{"head_dim": 64, "norm_place": "pre", "positions": "rope", "qk_norm": false, "bias": "none", "schedule": "wsd", "seq_len": 256, "doc_mask": true}
Each number is 500 + 40 x the weight over its row's rms, rounded and kept within 0 to 999. Layers, rows and columns count from 0. Numbers have three digits each. The size before them is the row's rms in percent of the matrix's.

# layer 5 MLP down (transposed), 1280x320, rms 0.051, rows 97-302, columns 224-255
109:431440493541447481473520543484496461465497483468546448474507532489513517530539541531517536524475
094:510408498515534579506521553431503529544502455576558514503474497417496473482472499480547592580518
110:490545483507528530486493495449507506588521503565509418477505560554473518461456529525465569509460
095:498540441532490486496483420472493462493490465535466447483460561544458476551500490423468529496496
088:520512532488548503509557533421451564483439457419471493521542515521497559439545556507494560521498
105:576501409475459534478537462623462509544492514502476400556508524572490478495526553532470484480435
107:493459509460498487435485530514477561524534475520518476403494557501579568500465518494483486541531
142:519453517497523500526515562469442530454468492447542485453586513478401514470539452466513488546535
105:460496454468514537455518531523498480510533483544535529577503541460415499548482511525436513438478
096:544477445466466581525528540469467518479455558522504500503447513546472510557468471576488543525496
094:462483509465572511465563529427507511458530474572504507435497523514435467445498435482437452535433
112:522541499499588496496533437466534561458493532525551476498486577510478488509475599367504510534461
095:500479484453494505401479517486492452453496428503536495464514521449522530419487503470574463467508
090:531559558516464554526473493541486512504485517441419507488500469514563470479421458454452534543393
101:574519489561534490430534516479524541534514496499420473485459505559490424486484530534499429486511
095:465571541499484482500555435514481446489536529546465489505416514479522447483507545537466549492464
096:497503548473447555577564402394543498527543540462506409513531495541505475526571574461492524531557
109:511513494486506510452498558481530512560546513515517469478520480526479477398507520469401514480491
095:501496566416506532535455435452454529390451486504433541502533472474474494525527508528455514547516
105:481573494467507565458541457541555459450469443515541479508450401539541542488490476348546490520461
101:437541512563496535517600503562545467518523549523502460538454541462531519547514497524484503475465
105:474521508513515526473516499403462423502468534491530399442464458510457530465518449576572504553444
098:473559458473499462452555544496499445444451496469443432477557439462521470510484428579444481518483
097:484453488554515465581561492482447519470562438534524457512421576541466455528564509523478535509517
094:522499399519453459516488529565524523537445512492517450573556408530479449497445509441571431451424
091:444538503504484590475461565495530558482572484507512494486484417553472501524529483516501457539521
104:482492567491507508498535530474487479473503522489518528548450520515534509557515554492493455475511
096:480502509527524528592468555481454526518461520487478469497508449458459415523538499591461459513521
095:508510481463505474494511473509528502432451499473521492452501451550456503516548514402441486419500
112:479433541473471500430428458412534445470460499530516537491534494544452486563553470505514473533490
098:491468432494536487510511518485469503469504502508525519508476475438514358403515456600461463488470
082:510466465481469580587492471480539487501517501496536551501518562495469511490493541505405525566501
098:476541473486460554507522539556493480498481480440484376569439427563479530534576467502430461487488
108:511539528586498465572483471547430524505502502512548468475566461454572458443549502552467528489540
097:547554484539497515451504582543477500479442424535475577527460472519586439517549541607476462445421
100:464451536558563497491442489438493542481476473550524483527561472518486521502477509511528477419495
102:396460543521468490527589428544570535497431527555479465471478491465428561509484528483563475457441
108:429507496458521508465502489479463506471488537521490521452507566533496545487472581487513534459513
086:503478468494524596476531487548438481540459571552479549490513481599503591544591645482485508489408
107:548457555549546444468454515541439471586484470456467499482545448482546520463492521443501565477408
105:471545510469498520502501511501499465506532482489529518532511503462482519524476597484396495435510
109:606460497488423607490460505519472454503497494488482498477525463555449527522541538504535490475558
102:520494493452476485488440487477467511467495525530525540495511500497527564555491495520500542507424
098:506541481476507436494452490478484509585534386496507415479511482524527521497538402453430505526472
097:586458477515505484483523572471475490478462546425540503461461494492536480557514481548500531534561
102:422503511479521474543538502513495506511583493503528465470503542461534501514535488484511504487577
106:510541466511548462500411410560530519526544523583536498450471534527432580487461484515482480469488
106:455509424531484497530491506535477550555568528489452501586457499398427461505480472567545547481501
092:543556524555489554568503456486459495513474525466489468446417510504502440523487505587463453497562
096:477493589511489510504530461519479519477421492551480513493432474521472528532590518553542463450493
103:488521550606523493460599496493473459396524441495490529485564433511543479499543492465531481480521
102:463549513465538433493466414483497575538527438522468537499458499507447473508496502411519501512447
089:524475546517543416479502521538495529475516552522473567460495545511450488464503515517449496520452
106:495514451536502483478534455477482566474424451446543534544546519490479584512573564527494484509541
091:486540523431517399569538509471512510538496519541505416553473530474586468503529506541489560524482
098:557541540449446518476541476491496487536488508554567505475401370474504421473469523498512521545468
097:475403516503483544599480474482491506483458514456509486603437413525553463589449501520426497488519
112:507530504549468538481443513496468477558504520449512457541506468486499486499422518535470465506560
099:535458546470506466435443538464461509587534522497502473560470508526610458492557548492535535532437
104:562529527504495566531445481468571537414452517484485521466443561520530511470482456593482502481478
093:450546532545520521537533478506419494552515436468459481558514457515453497513531485499530485434452
109:441509493477473535488456519520503526505463522462514504531547474525526478519423491468499514518424
106:545549486473497530504431513573507483512526486525477513522496441463457514590531570525507525489540
099:508534470591528493557547517569518523545495515506567534512579481477546440457575498606559548483521
099:525512540562425414427468564536543498549464487469555474488481544406538500502521518481477469496505
098:499471428480503530479549498475489511506484490529473484505511560463525499585472515483602557483447
091:528385493440456448509463522492488478487580505479492515493471531504508437512535504468403507494533
113:550532492508474532526564498487482429595537510574564478575482473554448487442472520492473519540589
098:502472519458530447587523457588526478546488561479472472514467488502475546544572537485447474457497
101:464467509444538457452539479516565480505492491559525492551529463525597560482487498579558534442553
105:442552502535532476501432452453451530414456566489477508493541459524496509541484445464512447526577
091:529527455506512510495560459431522565510488574440493510542451521446479466471547452493518472514444
098:449520568417527526471561479497512472536483535495423553482540553451539550432488511496483539541473
092:430454507491563470547492500475500525377548527607535569539488548518481466590471480532534546501500
095:521515541530459536523452477544440453450481443446542517534592504576457461500560506550543409504506
097:513568469526462466493419503546581504518469499541513493454444484416485530481515443523510523524453
110:528593485476517421551482501512526522469567396528534499518464504524497524466500511489545507542500
096:471492502517467555483470450557443458479444510532486498461446386551542495487531460457385492432496
084:495497501507503477505480418538410470501495469505501464558494535502521531482523545533510470502540
108:521493523544498554516547538523496508498474526479548534504469498519515481437465490521501496584476
106:511493528452504525502468501450540524526523525535499527556538428509503495480475505509495559463489
101:490456524556532422530529463441529484592471449451463531493467549501518452426531511417504550476469
096:538572543463539536537494543496479513508471481447473520513507511484516484519495580456507500539468
097:555506521455460525539504508469531483595534496532574502505520530538477596546457451527521516529560
103:500489504512464513469543536480463496515525493453455554488533520485446528511515532538454523540456
106:512445562496420466470431522512492528478475454477478559543466490527477493540537544476456404435574
081:509514498482526458504530421485502461511573465488524418476514541499475442575544533533514464479490
099:538515542507593420545497519466505481507468540473496542555472490523517548556439450491488529487484
100:554462581458448549482533515531461568491509556500497530503486403486536508466517538508512610504465
101:493544477476448565481500502515495523513516535473509495490514494488468520549588480454552551428508
097:504456450597516524480467446487492566503512500524432480482409582506537495565580519538425508529495
098:435495570539531457483446450492535534496544503478549527518428513530515497522525581417534505536534
093:550533511525549486531506478433560563517515531487480466574505475459531418489500469466439438466459
095:524540449490514506490467490578484566491495567432431573539489476520498486581400550507532449490529
111:453473555475470450542524488491506576498496529406444474547452509462496471466451494526526490503470
095:467537486525465469517545498505497548420534516509454515545552465476462535587480556474485566530473
105:443477505542500479510551503512563491590505491468557493516479577538472515494428491551547479517562
112:465479490524448477567451549502550483497427545490502511482451545469491428436554471536531521456498
105:486472523502485438483506501474516483466529534546565497542513528491562416519548542518496470452560
127:475521505563529511547544471558483434518562535531439574464440558490594492479511546522497517446465
108:470528498523460505496473536528504494549495468490472515545530482522523449557497547473505534547503
102:543505494530463557520504478481464579474520540539542532492460441487445531535523469500477501492456
095:486468478472484452529546510477438431576528523517465521492469565476537472507545460538558588558548
096:516513484523510465555500460572497531517503492549533500491520516465500623467490519510501484519469
090:591492534454476494478489476512535514481516429532472530475485457526436500474499464456563540470506
102:470440506433574515424463448475459529518515478428562465503444523509480470495466466483543491490470
107:543472551506503483480470510477483577452580498508461547498513521433487504511525457499537498519471
098:526534517527477496525460483485537513479487518440444494539473538560529463492441557427532500524523
102:471448506614466445509444481518502459517478468479500452444505468553525529564534476498535474524568
093:546452498535526531510479560528581416463499624484531486496498446502472481517515465552511513449502
115:510524529506535527468489436474561480426486519530530502452500547475467559485385540591465504477518
092:462490471518469501528487457491436558480487524506441483463453501479556433522484423460509508418488
096:560530452546507528465466488528537513493544506511501435480534483511517454468542561489516541517503
104:484539540449453526500517500479448475523446566439468518495485513537540516498524482495492455524434
096:406494506414475480506540472383526527524448603502482554450447515548508428507526437454440581467429
104:518463550489425537495508483469504494496490585523515476516480414517497455445509499498506470501554
106:482542455455533478398551564494460501497528480494508536447543511588519542471492500577486499529469
109:446504548480477502501508481462523454479536504520497429520448540517454500430432544503480544485512
109:517509494493429520414495520503491534465537525448523521470515508466489550561506487472480485512428
091:508498498474489536474505487487553516412503434476493536477392507458543511544488482520473438480457
112:477535511472587510530548481452472501464445504496525418464520481383448521514526534529464532513536
101:438488529513496521529544477490514558489485446493476539481500482489517444455457458450450515496509
097:512473465496499499564469458468493470514501515533522537585474527559498503504556468499500477497446
094:536521526546455512491504460503522553453512517456521534472484537531496486573557472494452520538417
095:565485526537506438406522544491556445494492462551589518546502554550488573466452497494511547463512
095:507497508496538520458531534522515563486551529610414448420515521461481489536547445469498433546454
100:554449497485542442527552523445600438456442550500516592529525496467483569535596514502511588512477
092:477554597449536461505544499561527507560470485456482535506518430489497504518500428535490478555447
094:472487438484588456491517539496522494544517540424459455451502514450477514521441488540527496467526
096:487569520476514521514466521532464524488436473541546435451476541443486511506515503530486534502455
091:545550452468533501521495511483485460421543451525441511601502534403482512462501533461476527508502
107:455453514480497537524602572516474491496436545497485509455542502574428434424479456514553524553490
097:504524478537468517495505565548497454472486563446547497451475524521472472532497491431580443532518
102:442486487498484443502520538534447463480470546438550510482450460583584469486499574510506504491508
097:525487526547618445496545446460554500565483491527469468440477411508474544388485514541517522470472
110:450508502532438485451496505442478467480514539466454545561528528547523441511489458458551559494448
111:531512564520496492454527544501535512569491514494439452465533512501492611485486566447435454537426
104:427511474472495469578537573576540509519493441513507500473446539451497436495472535496530544437490
164:564445579514480416516452524468532503489443525507523504442444550451476548538532526490479486545446
091:495436588578445464527506482430475509492479449493555493486523507537497416455499506496499470504556
084:442488489414431485510567523518526477457497567527554495507475519516458563528553443560505523505521
103:481571519546535485531533555506472558472541448538551488415573519535515528510499472556467493472483
111:529542497534492496472497428359552570519507492483449519538438417486491464512505522487565538477511
105:465466475534521500550607508555388462404473530542486577452507416514478503527463429533424462523517
091:478478496522486558491470478519430500520485487477488477499513537503527436566467516441567524492487
096:522482547444495493481509524505490559471472444566547550440481433567476533480445551511457507425471
096:476543508540484500540489509513504454562508502527490509514448495530435508495589512543520534444506
100:489472512500450551488465506498486410526447410457458509510440530514558498502473552545501404531512
102:518470435413421417484516526503478525495558448503528484522504464459491519441516487397500487458479
106:498509509432536527506442495566546494507478452515524501534555572535478434509475481504525597538514
093:504505441464511479506488479475557487516516423532523484521455522478544521524507526492446540508430
107:453506476494482481612472506477493503452518483473550515496565515578475557519480511512514575508511
086:526517507499593535500531462516455517448490533507386553513482501532489493468493570557563495551448
097:527505517491478503503448457491428551536477495552563517477508429509477477521464496536538464492501
102:492454545503546496414502573459526487487471520492521468472544514491461535512447490488480482454546
101:596501465502519469428510527549535472488529507552528519467464461498548589461534528533486558557461
091:527506481491537469519520426491551515548397573479470507525531517463532507489462499573459493490534
113:516499429539499424521553466437473497547565507553529516591476469428528519569459560524420481483497
105:481442573473514475547487538463557517587514442419542551524484427527515463443447452484526529482476
099:513473485602501438518512569544594497501435496545491436525486573391490566456470483426506527495537
092:438526470539519491495447470469583498444511554556503527508448459485505497512413521528484471534510
090:483516400486495550487463481483526512506530523450428561527526477480543572514470439468496491472457
102:489513408550553466532465521547574478580471535483421515531515521387456479484488492448439504487472
103:574524507575452542541599446549492529476540500611486551532501507525495524554501479499481463458465
092:526451547527482469576476508485553598593539537510510481436472511486529519478518482485506509519574
098:525495520449443559458553502539478457479422505510563484439579586551474488516523443530525522585505
111:489404469541532502469515498505461481467592406464527543599525484555486526425517511574511503586452
089:462439492486448474549476473559539499455534506442487552535479538510487505492531527570466514506473
093:439472507550467520540504524531457444502497575463590497538472475486516460519568457473461421518574
107:437531495521484538543533485467454520536545435515454460461503472572479568604504497505430461545510
104:555445525545462452540536468472527496476556493482503518508516489469557508550502465485478535498463
102:523486545525480462512528543597516542603516514522489460482444535516496554506478550496518452506510
099:474503561527501455543506452535500439451529505526471574535470466533530498477493389482494492513490
106:428504465549497445490511509515492413528512494493465494489550453461550452551442579515628562481561
094:471498502482505487556578464550526447501484585490490472548484471425526500541518503485542495516502
105:522515438544451513549574493495554453483575472513563550544496548537473399456495573539459510502486
092:493571432406483482510554497589470509459443461504482534472482451471558508509467505487512540491516
099:532494536499520495492500523555523544507437450456440456565599538461496483545494477503505531513525
097:589499514499471583534549472462475478392596480394435503536512570471466465473519564461557524506505
086:484466559497502507484506498561480474557546579500437526537538514517500471532506555478489479437520
093:534575487525540531457441509509503485488502608492513472485447543562507489452486480522492596555499
114:551446529521487572507534432468473469424538520524532483490494527517459473509546503455537467451495
104:499465463514551479478448519507522432490522450497473443495462524502481494528516438467456427482517
093:461535527456474439571508543498467583493543456509468464493516517467532517542629468522455422462510
125:477494527458481490453470550445455481450503510465543521474599543485439440420534508453442531528472
107:486471538574486457482482453498602569552482521496578467472552473533478465472541434473523543493513
100:496490444556478489523592464509520491504573446524456538462462510473562476441551493487500446491470
100:486470584489543462541505477568478460463528477530545529504397481511480567429516488514581465427465
092:480474434477489532417474476511501488442499496520451576453522502553487489526490484506444487520465
096:444491405597456557498471482496484480485448513553467576544533520574560458480501531509488423507523
107:484475430494499501523570424563531411515537423473493557524548456515501470585533488536510553547524
095:469490503483523461485557492501510434542471533452536498468477439463505477518474523570395564440567
101:520477479536416511503515449478465526529456531490496489556479530517434477558512514449494463533518
083:493438568502536474557506483517474590475441499461454540485584579545472466544479488526513537431454
116:512515473424539464455460546396547464468449517493470439558459478499530496566486533485514518493539
100:485525431525504475538551520498524526490465530488516468489553418458483545540563507472522553540499
102:499487500492545490483523478558523524505488506518544530511486504607433504491546442545479492484493
107:483568406480506458554516471475537410501527525546508434495500475542455462484456447391496535503505
094:545503482520507488540528506509461551540495425547502515486538439545424498487564398488503499516541
085:445447550475446464533508573541533570533425499559470534423498584440455514529529459515586526529506
105:472509526450529486493461520531515514484494474481494466501526515500510517489494481517577440484492
102:484460416477500465547498464505477476465457523544490473513420487530518399466457524467483493477521
102:456494502493541454592484416462553519434453497545534544537560468474503574511486478520505581470442
088:463525519530467428544438561533410534455482492516592489491517508483508494510495504470486482549535
096:520547529537541462478480471469578553496446462516499448508584493438481544534478572536563504468547
090:504489552558477486528485482465521536463477494527404462488434507495473479458457552493509480503485
# layer 5 MLP up, 1280x320, rms 0.0509, rows 98-302, columns 224-255
095:491509513436461493504516477496521430476466532519492496523510496526519437489481568511561429428506
100:477557538525513516499484557495511470523462555526424473413476493391479527431578448490475481538514
102:438464593533547475455512533451496455495518465481524596529518485418365539579489537556541498465539
094:505493463571548555470471451475508479492475555520508580528509506431510453473510459519535504454543
103:498480551516514516565508562429559428521409464574531483481519489521508459456477524502511530493445
101:446502517530514465537469498547473511506486475459555463472537577488528474487574536548564581442512
123:407401495527462462488490503483465529510539417450527511476504523451505445465562459463449541497471
100:419480454371477604548516500502519507496478510514471474441470493440415488486491479465481511486498
108:513496523488482450458485511561514558503515587480536494523526487533480544458518439494545466500554
104:461510468565438481443510490475516549521502470517499481483489500450486461527515564507486571497493
100:505473519515543548484481461447456469515499540567503495483434504502472445521400471507458491455515
098:522491518450514492474517425491529519525516576515515479494497482516505478562514454510517485435512
098:455523476524517493480486515449462580505502435452551538532523580489455467459499546449425525510542
101:439488444435472544562459524444519443491481426537503449501496473576510551516469472509458484505475
101:488499545444477504569502478505463485459515511508462462539512486429466440496514427494495523449490
102:490532515496482432454481561515547491419401523539509540438471516443490445561501495547536459506470
101:488396514449570484442495473510452504453503494539593517545522454556438512483473419507514488436426
097:434469556495539524471491549477485516559508460467554469436572482492565492450493585485480485479475
094:544474503523547528452491507457479433509484485461534526407490577512487481507460541622511509457501
098:481495441485510481498510520462428466466563610477560521529575479423529534377515469508507514484490
093:441484526422462495556518459419516457465512463426541616476413447530458474530458497513481436475506
098:513507503488562494535475514471453491490561502603458554487434517518520533493492486527463434428552
110:469461436546532502545439501546483553478505467486494457549488515518512442501533588529485596507505
102:517583480444505538498550450404524511581528476524483448511551587486531553469527473546486515498473
097:533509510518535505527590495429557514418493551556484458522508533506513531418514490507514463534504
107:600523442511525457475493569509452517476482516476499457487499486446481521454428541400485535484529
095:495492494441480573520490496506482519499444460494511547477468498500536492574540572477521525546513
105:496556489460515508533487483558475448498546529501541488439484489428497510447458540513574458470473
102:491462539487449535490483477545503568463513497535488455480561533482547500488485489614487452452513
096:434491471514483522455534496449475459553420483445493539486480520471433514551490518484502556476542
109:476413534502452488369531453484505532506475495482465459472541443419553493493448515498482502435516
101:450520490502507467505456503525525418508532547482480542571501446509526539487500475435479431437487
109:498497438520493428548503521488512484482453510537539504515498497449437551476482488444463524455446
097:518486545471490581510478517549515555427461551479436512463497556526511457543478496524480453564504
102:521524486456595523466546538503531509531496493473463511499574496478521478403507531565438493467535
102:471407550448438480466519511495566460470433456513506505546519534501508513452479488592540534453540
100:521477521488470553440543487493588472508556500477501468437510504570533480500501474471498459513445
097:501481533498475496456465441506495530539545440404467462498463459457437474487485438509541441508521
104:462454477453561550534484471455449473539479501446488470517494518538474541459522525482519600547517
103:472508496473469425537572555470487548527482495527443545481437534508503436488526421487472484487519
107:545489509484566502517425519455499530529497478489466552563501534462454516449534447497447535475500
103:560468490510511468536542531483512519494465475463468568469556505445514523503472523431541426425522
097:449466571531531485408550471500602461439471532498459496491538527455498525542440485604516425453491
099:509487507527530511478512501496440484511510526465554563534525499408560490524465498489555463421505
103:577465509521512438514501461465557522503550470503528555431562510440524559592461482549467496549434
107:483523497472468489548445570546408535502523435484440491463523527522486593409572509471536460498506
104:554493508520478444524474543554488541547515504494473521485551429496508520556528538522444537470476
096:467453464410502527450510471509469485527459427444532491516454559477459510407516544488573522436499
096:516520549483487498572539537469481578495499532464518552535573459541456546422533510503484480538527
100:445497534585517434493489529506507477451474507538445497474513482504455528513418559467534472503506
095:455466479487486530507551506500540493433531460424443499612532560475505458514533539452477541481527
096:514464494399461573495477498552482471508539457492480429512533498543510464529519496490508455489424
103:555557530484525539559491527532554585455574490519578515530519571441498537574442481478499456434485
096:498411531524473573441508542538525496406427481508489561482534439546497486462498516429481492469583
099:464444458551466502447535450490481542450413565451524489457582496504466545457461461500521499561523
095:468499471455484611514570578462448483484491474466482555468601517466434491456593502466546502467606
105:463513508465493578514484494462499480479472388479508470470439444467490531536494494424536479487503
098:461508561514534548584533512462494499466515512510418551487436478538520479463517541476464481536482
104:491539483425549515411450485506439466556506421419520522480537427489546467517544412504535525443572
102:488432503478456484501470499477501526505529593519526514511516415459530472505504532511510556556584
100:505533507388530442544539566515431428481425568527476524479502531482498536464500497488476541520519
100:490475535457518505516536551476440514494549434550466388511487443506447500433492575532491511471451
103:540505491469561468547471568484433508471498500510506520512571419489507497572508505464565497491492
105:467499498477456537458523457440446491548549500456492462505586505498483583507505527451458512506501
101:516486494567540490526468481449482492509558520472485479462534433517554452554501528486435509449499
095:526497519523546493485505535543512551506448493523486467515529493544531516463562515543559564548493
106:458487514441474472526478455429575514447462555429537484478563435395545487578482533393483576486507
099:559471474461497487514500525473416500434462460488575502494468530467540476480529428507479472516529
102:467517511534466482445530518504544501505498479518430528529555598541462521492563529432451517502515
099:506476474548527472532539505488495432506504451437499514569470546455526600528470520403540487526557
091:502513558419525485562505581563494449521478502516480470441526489556547553534474492462434494446503
097:495543454447465493428421462476480521500478558439476443519462580478546491536480464571513446545539
101:492450503444420493546466486470500505544512526447508465536512491509534531535523536482540473416524
095:438448516463523537542581477500593517503489579533472575510474492467483493514497517507512515595496
097:493525572442608460467504506528551494453523515526476517515551469469547506540479504504485553514567
103:591477455501610522496561470512521528511517404461501458460485480516564519515439508443544446477532
095:578452458539501387485484511380451454587559444461485466514433558444488501517481530524541499469589
095:451455538468489549447536543490521489421497503508461506510526488501566457530522429467464493519478
104:485396501475454557454525456445573516494520508478536537506473444463473489491508571464494523419472
098:506491547525491450507497508574453398456484428474522453451458534516486430547489518574461494432455
092:476482514483502562434513476507467522488509475434450470490521492462485520518427444504524444479491
094:473437573496479474523539490493461477486568494449501470496489516490463502556491534515451493470509
102:543449443586448444569520521500511562438557503459445511518498539443515512482496491522442459416475
100:473543585472506566552551445529547486471480526517530489549453418431494606456437449524539465523515
103:459495492489468503463436471494484485512468463510497558476499437477525500488534540485457469429578
093:540503489507495482528477519511457479515515494529497546488545457510530528464392503510486523471529
099:510545508515456525537436473614508481491506431493519560470466505541494464489521441588456510461537
104:590443477521510561586498472492491525546546513494573457500497492504523502537530493529558481530443
102:523475476543467410464541459414524541541488510460469552496454501512564572462502492500472496439449
104:450512463533526499470546550484426485587499523457454493550525479460504471522491476500555391432519
094:507496563524473465531519508524540540501515564509474441484514516535557511520477465430532521492497
091:547434462436466523518450499514440519529551495486540520473464565575455447463504533564490525479504
099:522595545490474469486577414464456494473475426527484492498562526528515457485544522485538528510488
092:414485522544546453529533497518500439514512523480444511492498487503512500525513481507477499430517
094:462483512508585521549514523518511502448430562448510480533423509481495494555515471479498461468589
101:492487486494482566422503518564541496501519531552537460482461477557519456464342463536432463486492
106:528418462553495521498493531532523464462479493538501491472553448442531507569529501521477503468484
100:516499494475437516487479581493545490484510548529545504461418522539503423488463538487555482549544
102:490511504500475521494417562470528595488508475455577419484552493504399528472473499526493508557509
106:480545550510558571477480553500490532528462576442530448506579434466521580478443528498511495536471
103:503481522451494445470527453563492478452508445579517561506486591463499534503543450535479520453423
099:445447493575479503481442548463546541519459521437562553442563462510480508514552510491499492452617
096:572538473374509494530474534531477489559541540479474493508503431517502464544552507486458487437478
089:471479503418542492577484501468491448481463552485485352475561523494485417473465538556483553570517
097:465525451536495532529510523553469554512495503538464510579488475421438529483456514520513537524483
102:522536523477493509470497509396493590481470395478536536459534490564508475531528529497541574491472
100:530518522547506496452474496504419451453530528507523413511542488490615564498541519536556500440495
107:424502633419434524557481458458535506480453535476553485504492504481493503595482568492534570472468
100:477508502508520518568505459423468563495521470428415517513524561503502444477483392577452460476536
107:454465494438446460495498494506528439482491489509578517562506511474477473527482492518490488483492
097:522537591573558498401463544552557449470551512487482514444459592536467514532476485541479494489477
095:453459473476477465508421509472580509447466528547569448511517530459500520488440459516483489444574
094:497452473506422454578485521566576564450474426498463541507420475547513488535498474430499400423507
098:490453449553516550466558458548507462501521501453456491494481504497509576518495477497444460459526
108:512515504460500522494506476498510521484423415479488555422526451438508467488531465551519497435486
108:526505532493474519411576499493488499519532535409464459452583432559593501430522585560521523425534
103:482469546453439470567490514464475520485487481507531521480554530520519428545532521495458430544573
098:448426529571477509584448458579456540492539464507559499491513545504517519443552528515535488505538
098:457465498544529392501492507443467495556496522498449545544501479479532523473453544520499503479469
111:532415527507488520465486513502460498473579497488472423493454435529558507503487523457489462494549
097:498518475534487505542493542472472487467502525469442481518570491475489512567429473524541517528481
104:539597483422471555470480465481472498507477546432466454432468491491490464497499478503493446563540
100:527481484468494521457478532473488506562471504477461442482439501555488424554530528545496540513529
088:537463408531490393546550529464489595504479557516515520502496421574473525545498472527513441476483
099:492514523540506495570463527505458510517497591486492515538493522557490507464467500504520498517510
100:522491517543549484519396536514447545470478606517527464514512550557482487493536443510520445472493
099:498506445483368508530520595524522549548484537554458439535468509571524466462467405505511461419540
097:552467570530492482500553453448481562442490528448547437458454456468487515510494479496494530464550
099:565460500450501505546544528485586456544535496466466434531507453556412569459562441456448493473472
099:404494493461513546517494523564510515537485529477528502439522482542532431560486496499496477449488
106:487498551539374526414520518448463513488568480505417473506484441572491493503473494448498495519459
099:431489467498444537601559565480553510505590491498489488516513487421522528536556520449414471517464
100:518531535518476521469447531431443546558533515406482501512493560527493567451474536464449494473432
098:441557531463455440470482479534491522502467510491521538507472520504485504509543494528500527439550
105:519569525444445558575485565604492517532480521468457475543535542446484491494529464536537544445556
106:542484439474530499551443560468557511432513509493522431494530552492478463477459558472528530537529
103:435455475531527521456478453487523487492497498455445533461514546506484444542552479538482510481509
143:566445513474453439508464495520495454445475444516502424466444482444503523458535520502405496526462
095:483495459467465518435525538545502489440541557549458532518442461442486553448496537520501485520516
099:496546475498545449453477435527470453554512487495420488528541437484597456452503529479457541479477
099:524506501512471513582448453451561503508523529523483519456546411502497510481479525494563495535531
105:520444490518462481446466527540538501513489547493492454610541456489425528438571500491580531539451
105:503492462502482528574528583534519541540506493500475446562445473479485557534532526527514530545472
096:523461450519462527470495477477645530442463463523599551486481439490538504458512518488484456482483
101:493506559460513502465580456521477431498425469586541407558502534447571533561471534543539499519525
105:470527538517507511527490519595494533479481472451561513452485460568476506502439523501577501496497
101:420451500527509536464547509578522465509546546400508529523493426523450508450503508609452493473509
103:466506471462543471495429409468561445537539451493448438525401502479555504481535412504481555560480
104:495468484455459498537438453451466461501571527478473438539499625526496434467480544455550487489539
097:484476548588443485562539513477465547602565509484524411515555516505518462494498453514486515498513
103:585490529512428613508553523501526484527586510489499533468496476503586502515487460596497555508495
092:515478527524511510472514513456496514503522535515558485481446476492520506528502417494468555480495
101:553527530557466471553552548445589521484563409487485475471509466448466497396524468584443484489498
102:492488532548503571540454508511530554491617470519488508497448483515491475448449463522545506551499
107:610513474553478510580491555433539493536480541506467543431524488551580520469525423443505404546448
095:468454514572500489542471530466420535458532494479519499500483514504470486435517489463522488424475
107:478510454499487516445501496503520510497516437476503446516498486484504504535491514583437431481455
102:517569496498482520502483542466505515462488498458441511574548445542513499464463491488481510429535
098:486524529516466483485593545444501538543605547504515560440437479485493533491482528521468488469545
099:554454499493455495525537547541485566474489527486449457462559445491500508410582551490482452467510
093:448471513514574511451544512533517466535504473474560426431392561524511469480546517502494424533543
099:518536498440458456527499464503561507479495507496541521484478489449478494532524548500490449556455
107:508522511520481428523529459493531503507494386501505554508495467482501503496561538392409486550437
091:459524495553497471499548464511484415451509520467473481507525510453520440414414528506513552408453
099:525517489532447487533512515552498553456532473482523538434475466488519466455475421492440423480547
106:441515490493453578471477533487557541532512502526443497492543423517553516519526472547493512436479
095:497518474536485482504537454477431561529446523404468422433512481531544491524505446445478540482532
093:502519563464495492526449491484551474503503444533475484433524518504560449453413497502490506573484
106:629489448514511485540489453447551464495446520542499495545485456505473534451469505515493428469524
100:503485535494502521479458524559443526498519446498505585523545414563513402495476534416543470494505
100:510463520503549508472475486570502465484525456429420478554454496448508532486519531468476567493526
099:528490497536468550502458554449512567455558558488460386478458562496536480468514532465448556501473
104:459497482511484454428500524484572460545475489449529537528513468519506489540499474515513533472591
102:488443476486510429528514584516424552520529526480502566548466551478501475483478455474472454539455
106:450482445387512461480420495525539578481471458523555482549434533570508511471446537490548490493562
097:519474464463451468443515487515513519430539477447506383475498530541528497443451596465455492505529
103:544466493453504479537486534507500462529499483494498534440589444524478556514449512477430531505474
097:482462440529585481533507468575476448498414417491529501474562499455507504541451554510483574482522
099:494551446492508493485430537436503537447534495521610507555366476518461464435475453560496505505496
096:491525432622512493487508540514473492484483482501552533502575443431469546481493499482512455447527
107:482486505503573515571540478529525546476478548563572463418487540456526446451542532474501504493523
102:535476597445567521394512504453550537552531468519516485498481552453408505532464483532472518488499
094:539426539563531576484468516524534461510552545485480541508501519453521475501452523425500477458551
113:509476468486474506514442528427509524519558484394525565515552515522483472498446534485557517495453
102:516485565542525481516482470436542437579425430479543529539571465515549515509483490494546492483493
103:482446535589511469527522440513451493458511477483497564452453505473596585499533463479402452418518
097:530462521471467467484524470550466509511524500535518473467497536511463446534497519495441383447542
097:408457537492459508496460535431475445490454456527505466454480492477505422466492505482465583488503
093:490511457515486458461545494529444462507510446445534464466515418437502511473454510522525566554566
103:514494473508552567462514515445521493478562446451557514501560444460580468534517496529548489423552
101:553430508480424461562465489548557496485538481556460491496439424509468568505525398509499441434463
101:503539482528551524470440548532462481498513507489443489490435521510421409532424485500442532543488
090:537434434495477543514449478482521433473532502499600496512394474507469537439510486479457458468533
102:530502543529447573512485504545548460539496470459593574511532501481484506485503518545492469468463
103:531508483498490506596509514471511640461535502486495457475528571408545506513429558529576582437439
108:482506505482478520476512517470570481548540502439505502491442496498479468497529418479486570460525
099:523506508481482471508552482441579517475490458473527482435461566417528483459491570518534474413481
098:502451536520559503566502527509518531512484470388450492497472465469424503519542507490488503475455
095:571502467517497588425465438489447476483496498460586376510493486500522468403484558492429419442556
107:490488495467515381481530526489508468518437444544474507473469494499484518500505535527493574450487
099:531524477494495508497524476498531466504499493465449523516533443530578448515543478507484497495535
098:560491515470493465500487573549504502466489486560450500501590512434489453570513476429536546510507
101:501489446440539509516489512545536518505430453502541539476485545484487501531567527562506576466536
103:545464460533583537535477468535509488474550554476572513470465447569501496516516450432432445426590
094:507555503513580523556508548474442502470458552506466457485525452495459455487559447504454503496476